config.yaml
n_kv_head: 3
tie_embeddings: true
lr: 0.00258
warmup_steps: 277
schedule: "wsd"
Each number is 500 + 40 x the weight over its row's rms, rounded and kept within 0 to 999. Layers, rows and columns count from 0. Numbers have three digits each. The size before them is the row's rms in percent of the matrix's.

# layer 4 attention query, 192x192, rms 0.0654, rows 0-63, columns 48-95
094:538465522502472472590438510452491553493552487510455540417486508488449485500541441470490542466490546532424513475545417526495437514421533536473463
090:526529459499519530533558581524516525513436497430524521553473500471541485520515498500535481572485518511566528517456575542523488471459546479534575
115:494520484535503488401480540497490443513478526485529447486505490465451453509535567495483481426517485443482480473510515440480509541575427484523498
092:446504466470496513569531491506480481458490508514526494470549484450467466469511538491536456440528523465525490516487469526516519516495456510473569
122:509565562528501544467511469567496427513462494469502484578484516505527502510528541499497502544478507549531537471531514489473513538550534474529452
119:551468504498470512530419483432435525491586481523508530517477504468504534482467427463484537534493513555532493526531425549522526553412564517497579
090:543461506551496530434437517420484439467558534499502490415533470508463485461505493445473527507500480547426503488466503499429558488525452551480491
099:488523507470512437530528527555518546536432496501482525451487513531485506563522491549516466508429513510515500507517520485496428511448533457516453
108:496507540486518547435554550567522516531439511453488514512533467472479462503541514487542461469491471473499518473435563466566502433627514467511454
102:483511520437502500492562533520529467415457535518504464486539560577521546489551484502449472450526508499486523423500518508452498475454437526509413
089:475498481469461516533504449497541456464520462552526494500535477561539502471484529581502449518536530498522550535441540544504543481421504597437470
089:459482491541507436494394403510473556531608490546477497430500501487462523557486549490483553452477476503400494536550436457488538522504481530483513
088:557512494548463518493449538438472520481449466466555409527436565397518501514522459469541560514496502464550480508588435446511479578475529462566573
090:480516464462511492533573533510557498543475507485492536482501432538493461501511506518495449476548484501559473517484543546533462453476471483515526
116:506456497574502512420455477463492423495529496484501462499531481473487471433534541449482510449528440519486486498497512473494540520626430489523451
085:458469449461474479553499457516519489450550526523564496540509493516509533433510481547528451434509523475529567518473510523546544479445495537450537
093:448530463502536480529502478518534475571434493523489486478505429494460494532495597512486482474467470471505505529529488499493385540470505439536509
086:528477497506498524487494510432523515544447432561511458518504487472531476539473471473445499578440499483495425486545471506516409546485484387568500
113:509498496557466497449463538475479467480475517491524433484519461496505430517540542500546514443515476444488506486535506498496515515560418499480454
100:546523491485532513512530520494561531532432505458502459519470453500556510491495530523495478528468474491536535482543569576533448502447518410563517
106:494463493503507512506509544477479466449496481566490495500545540455521449475550499459456510496518511477469433477491454435473512505574443527462443
100:485471519542475487454429508510464473454511516509536459490489495512502532505560522519524530454506491538474534501519484419496535498544461556439477
088:476547488459535491538517487484573479571439513510523547461471465534498520536469541525491495467471487522538492527506516474509429457419492481534511
104:566504436518462533541434548368452540485530477522540484487493527426496500469517454470519545484526536460533465524561430507571502611428564514508591
097:487564470515539498450604563520527492507418534493517502528498468536504421506497524553500437489546494379493482484485548532477466505544429474539521
105:488476477474515519541571558450512521548445481482497545507496434509526475494432468502485470549479497501576484538477522529524424498443576448540509
083:455537454431524545440562529509545428527440523452513489514535448518472488482533535515468474520536502445504496492492516539503463481568417490570495
094:490537478510452548478526551478490414428499531524533483533564540512505447474549521485519523459544539485499485475530438468463564536523444555533491
078:486508456506438472499444507426423505477528538510484497514499518428497461450545460456512534431487498451457493448590399485449521531478502427492473
116:492504534505523464427542475562520473493529514428493545465501450478472493518567522521513519456527514441473481523491531477534543486651477480561507
101:548534510561493509420422491467457419492511516441540452514459493468547526523522544480467563501545509518524489462581497434499550549583438477556492
090:550491461608507512524442504437491408520499496514571435469469475459500496511534512500455528532486498522509494493581482512534508562445488524548537
107:485468551532473460511500495521464501420542476539483503482509526567479498500497506524532511446527476454459471533494482488474531516523474544438456
109:506456491483519531560509498524535584536471468512493494542481491475512507521448524531498460571468519538526557520460547580525436503425599448497510
166:505495502541503519422513553516490432462506494470526482519540482501476457495542527496493480453522489447487514481485535485490540480603455528496454
088:551487509606475459499412483487433516433583530454545486427442493509460508486537472502545532449516478534476517542503518495499594507490506534456523
096:502589471515519503449564551526527528498383551444509455507459477509573492505509490524545465532485505462542483483481606513510487492519499454544506
083:513483524540479466498399462405466533461533525542497443427455539529553558525457432510519531552499523556524496513530448477478487514472530556495497
105:516481557529493515461538490542494441469570504452503542512504479524443537475549502508505523488558486486540509541472536473488582465572473521512438
104:518501503507529497444515521559532459514498527468554549512488472495483515546558491568524494503505499430534509488530512471524440498533494483543515
100:512507479503498502627480508476495488516500493570510506510496574501506544513475463496513536487474483551580508511539414492499475547362499521512564
088:512481488479556531552543508495572476560506437514469573506499516482464521502460464491448518531481531557532460482485489492534456507492561437528504
094:538469557535484483482518520513457491470459521525494450456527525529495490526487500468475502481533499512444425446547459432448499558510465507456477
099:497470522491481469560500498533464530445541488515509534495476536535473538464485445536515519464504491552527495529482483453492582501443507584432517
105:491492521562478473485409492521433510439568481542531489471504533536490522525512528501502515475511482506454485516483457455444577521527434563444531
097:476533470518510453458442470476502519585551550515479488443483503555496494535486543491457521531471484571414507492511494531407477494460503521491467
106:524480521498520435518453471546499567527563493527505578431465492500489512524453467491491540505469496534485492569469485475500504480456601536452507
090:468536481430518503514575467557547566546437469457446545551505547484470510536471563488524488556475510451501539499488519509482465505495536433507480
084:505495528569464492444425501450436477453550478552504450416480557515541488535531465478504542552509568524457483469538473449480539533507479530485528
111:482480431595485495480455488510470503499496505486520462498549488464488436501460564461538476459513488487460510520499507530489540548563458467480523
079:549428538512466460509441531457469471401548560479525447492448489478504560466523441490548560463509532548543539500511522455534609483479535560496490
106:537503512581475461445464527479440471429500496490555467476499493506463484487537540515518509467531498483504497519530497486478563523535441520484500
082:549445548582449493506456465461449425459614466500532468539477556450530575492496458465536546560486548547523541499555457459499554571524582440469507
096:526567456479522498514556479509513508613416489459496491530497518520525481511491524467455504553471470549505466490562494514490454549494502426569503
101:541461567518478480551461478471466568503531441516463540513449514480516546511429431495527519575480532532536470522520475501511463563455580464465484
097:523455570555496498450435450524436504437578440489487511505516502472470531503522489495518528491524500509437504528483490485524576521577516536416486
082:493526480475577486532573509483553514522424452490489554517505472473481513493504442528467459522471496430530487529498531501566451479569520435564528
094:456481522427518462558528462549526563506530443546437576436501469541469467539483501543489472479454470497452499543426485548518459439477514508451438
088:478481488454506477542549476498566536530483493547453547417541446541476481500461487524466461566472471502475470514470519551493417467436475524494472
107:500500520424526492533543459523508571499496490496460532569508502479520516473432452521517474585482512511558526525430574597497494466482571486463496
100:513523475440496570543581523497554488532442480458490497510499497458530499469491475497482460558488515498557495491491539541534480489511530478538493
094:490516536451550504496615549519557510442420586476447527567495504502499433460514470501525442497517517430530481455475572495437451429513472513523476
087:457535439387558487496529484534573575562441530467498529485503459470432477484501514519493462471477479451504495503429551512483423459508494488528538
140:513521496513512555396500514499506422492477465477526451564509495470502498520561544499496477503512492485505523462509518487516516527628437454528499
# layer 4 attention key, 192x192, rms 0.0569, rows 0-63, columns 48-95
095:463459552548491491494502423394493488577509501518469553560532458477546505494476509486473483441551539544460501474470467518508461487487529527541488
095:534489530462301496454502586482476536430467462531506503517476530520482525515571474501521532605421561510542485501496477534516508550483508426516540
111:475500475524722508528498457454464530486549514514510535506507566494506485456468483516437472435527408509496532534505490505489519501529513519451472
098:489465503534686465509525507563572457502491462540517556487521482502512477491467483541507413440569434476465543557501538488436470510527492542460478
117:576557529422444536499468462522441535518508491467432472526470473487524534497527523494520582490441589529569493422508523491535491495490510480487466
109:451508483446529465551523462592599488587489530512509549463513458557576475508461500510551473423561530495428507469442506525495475427469520499499500
094:434476456505703492514492471471524495571522525461563496509530505511515478487412450513480448450536377501478501494469504501481468444484496517467510
105:529519528520358582495484509502448501469502464495465479560470517483450490536548507511452523578460605497569500508512401496493513581535497525518493
101:595516518501443494465427537421466534431480486491559476513454517508453518515541493483449536551469506474545527496541532521509520539486492482508486
104:477461539554567508521495488566451507557566453494460469592519548443465517494479514560509465494515469546526494477486468453463475502535509520432522
097:536453503536589543460522562553504453511566512482528513499547539511519506517490522511481476475530535390541487471496556498499504499575497485437511
091:476474457559600560489513473432539472571492509461497501505549493473511478477438544474497489385570435522470529551466554489507528439515506502523491
090:479512536442564478586518424514578559572514522509473537503475506539587538460492473468542499420533462553455451516452512532539465482478475509540406
096:492514498519363445523520526537431466397454496575513482510489448524469523544545517534494495583468573460516549540550423532440503515459494493454529
110:503485474501717476509453482437491496502498504477488501520504478494516543485462462499443472443511418547456526482515535487515514467499508552454508
093:492460507525589479498550534631503438450535456566561552492589494539521476548484525526512447444570515465495475521505577506464468450545504488429526
096:501564494533360555462420485480449489456476451491472482543485451529469520525542519525474541599447593519544547503565472470505544542520462494519516
092:514577465494358483478439463412495571526487537466465472485452490501513479501571503453537564585437555518516499492526495469559528537509457482538537
105:466451493494683502508524484492497491500514490463521514503539515527541543452465457500428500444565481525497512518482493454500493502516514557492480
096:564546525498306501477486506462430522477479458498515482511469481495482541531566491488497553572426620510537467502520489501532532533518493456537514
115:451468458527657469523497527395557508502477530507538506492501533512509482468472514462491459444511376505406502496548501484496460547505496532505490
100:459460510508723496545536475532522458535528501537471503482553477536526516457420505543459452421581446497451508502448535495478456487514488531452489
094:492573467527319518490453516521419478425479507517471483527484489509466498528522526511540554591442563453525500501534445528491515532488505457502499
100:494464497490552470572516457500585494549489543523527577482498483590609529437458474485537502369534524491417469522432535549529495427466521517474487
095:506552526461477481450505529475448538421514474503500471531469536423454504500570529531465498563434552509587496518542429438518544535521485481514497
099:528529491473329500477486503501490521461490510514499468498462471536484483516566503504516553620455576457539498506535447525529516529478486488532568
088:518540517494456496467449486484454573456504488468486477510436505465470505482505534497495562562437532505556488461543521530544561551555479478526505
099:500461501499702489506538480545536476554525505493503538483524520508528496490459475520498459425567439496458492482487554479492482462523527543437477
086:463452503461664442536537411582557489554514467485475563490519490530517510500441476519489465368579427539466501506459488481509498502470532584503489
121:558524524509572485512501543534516539450460511487526483516490473441411488464519562489510485447527407475537499540514507578541542442480512494506497
100:515512475503712491543512433502504526560509519505487524482509510476524545462452497511505513390531408532488514488449512508548494431488510509488490
095:503563450475565524512486499436491540537503524549499558498478513507587521467477489497515525414546513494475513484456518553505420483470467476468429
102:462435504530671486502547526515519440499534491490500516516532506499463480491471511517499433441568438476461523508511532472462490463483504513500516
104:533552507439282515458474557459516500512449483505527494512471483485478494526555513483526546618438600508527471510519497505511517538500497441513516
124:504467513520718483520520532483491503476502495510530522512502542467462513487479479537477448476536413495487486512521524489506494507497512544472487
093:472473524499669482529537480524538491496487521530504515496554521505552514470437494549468429389553443483469499544465521520471476471483508499448476
094:534524533493363498467496522506455575456509481517479440505486512478440526500569466486472523578427533525536466494449451517534550572493488467521502
089:418458424505610500535534432539563456588499536511517521462555487523578515469468513492515475387576458516441493491454490509513431483512500544473499
112:519488527486548501514468526528490508468486516454543471539512483484505517478531561537532508472504448518521483469488557539508538447457508553446513
106:570591489495446527477484525501498530423491514492474495519455484487474493468580564518550534434489538496600477456532472530551541479491493507514470
098:415501466543546477545544483559550458547534535542383532495527487569582497453451474509525484456588487514435505511477512514419442473502525533510472
096:542558505498329519473477536472470546499485502488497465521474464513493481524564517466545549601437579504487514485556520527497494530508491466529505
099:418467477529658475549509466456543456533501485468500469488515558506561487467458502509494420511537386506458518518507510447459436504515474521504481
095:466464508504638464522570521581532465500521539532507537503562505493511452509449518544518427432573436460433527503479530552445457464499498501445496
102:486454508528719487533549520514525488516486494484510493488568517485522524458441501518490448404541402488482510501490539498482463454518505563472485
104:486507439495335540436467500437445494525511511501499440522486491476516516535497505449467536579443525533536542461515402492544522536522480506514525
112:486454493477401483517523551451526470447458541511575486511525446523534477493511547512546486501511488466493494522509498553482490464441549500528505
097:538547530489319531422459506498468538463498467458508477511493502488462516522544514467517524626438550507549526502527529474503579540520494465531500
088:476441480492652528558518496502558501593523559442489525509533513513582528443494485492494471361555438522491478498444500474520490457492498529477461
108:472435511499649487446504517485509458543458450462552513474514555514510503511462431517429458498536438493475535540516555453469521516503467506498486
093:507485529479684461540531469551555449531522519570502539471558502462485536448465498550506461400591413529429501509468530547454459445498488514470472
104:488459511488713482537519504547524490521503487496507516500497495496527529492447513521454449415570415500475518515456526509466471465502511538456500
088:556494517444636544550534467568585489569513502481491542475515474550562530464488476515513484379553445541467473470449550506525512443469491497475438
097:517572515515321513480459454495461524502483480454460461483442472487475544521526495470509542565407591513517498456515471495527544543498544476507507
110:513519484459342526509499474475540464547469516490487503475495423555542524508570525500531527544505582515528475502471483469517487496453508518553527
099:512485499501696475536552516509570477505504519504526515492531517497514494472472477532487453413566421465493500492497561504518475468460508516490478
086:565569533527362515461467510507472567458505521490516440523486442494471519529563539466533566553434572471496489476537509508553522547496499460520516
096:533496488550313528457470551464434482472503491496521449504517477453423471545518465506520545601474602434526511513553466494513486539488507501554541
096:528535497517305517438444524447444495487507502518507444515492483482484483516536526470503512610411567482554506500532446480487521556515484443560516
104:536507510461284482491508550524501495493491480526574453457472484494440529541530523499505517613434570478523507525525494538517527534506464484540546
098:521528511469316508477436498477455529476501496484468465503485470481477514503560501447508548595418577491517467480530498515541546508501505476546510
094:501546485484430473459473525517478562480537464538514477522496544420404487487556528488488506556438510515506471464520397456499519582541478473496526
096:502539503547353511471477508442425556431479493511502496504465517454449477515528507483508526576442545500513514517529473541489504542506459459515526
132:549505527494713495525504469501496524505499485466490515502473529475500535498493451520442513478523428514517502481523538445559508531511499518516477
# layer 4 attention value, 192x192, rms 0.0525, rows 0-1, columns 48-95
069:508487447523539435527490597541476519543480529450577530437510534480512451527462557466570458525475512621476519483560561499458536526508441539422507
078:522438463570536462507444440560483434445504510453548546466467461516505517447431496486530439513564480545557515474532524497498472507566519560532512
# layer 4 attention output (transposed), 192x192, rms 0.0745, rows 0-1, columns 48-95
073:559599535524470537449534491441528587485532466570487449557444422475519504498489463536454548517475466473489504500414505480519592443431493495518493
085:549537483490508518495452478475511612460525533534422491534490462489527455480472535508408522443492510495454506471421500491485624476470523525423459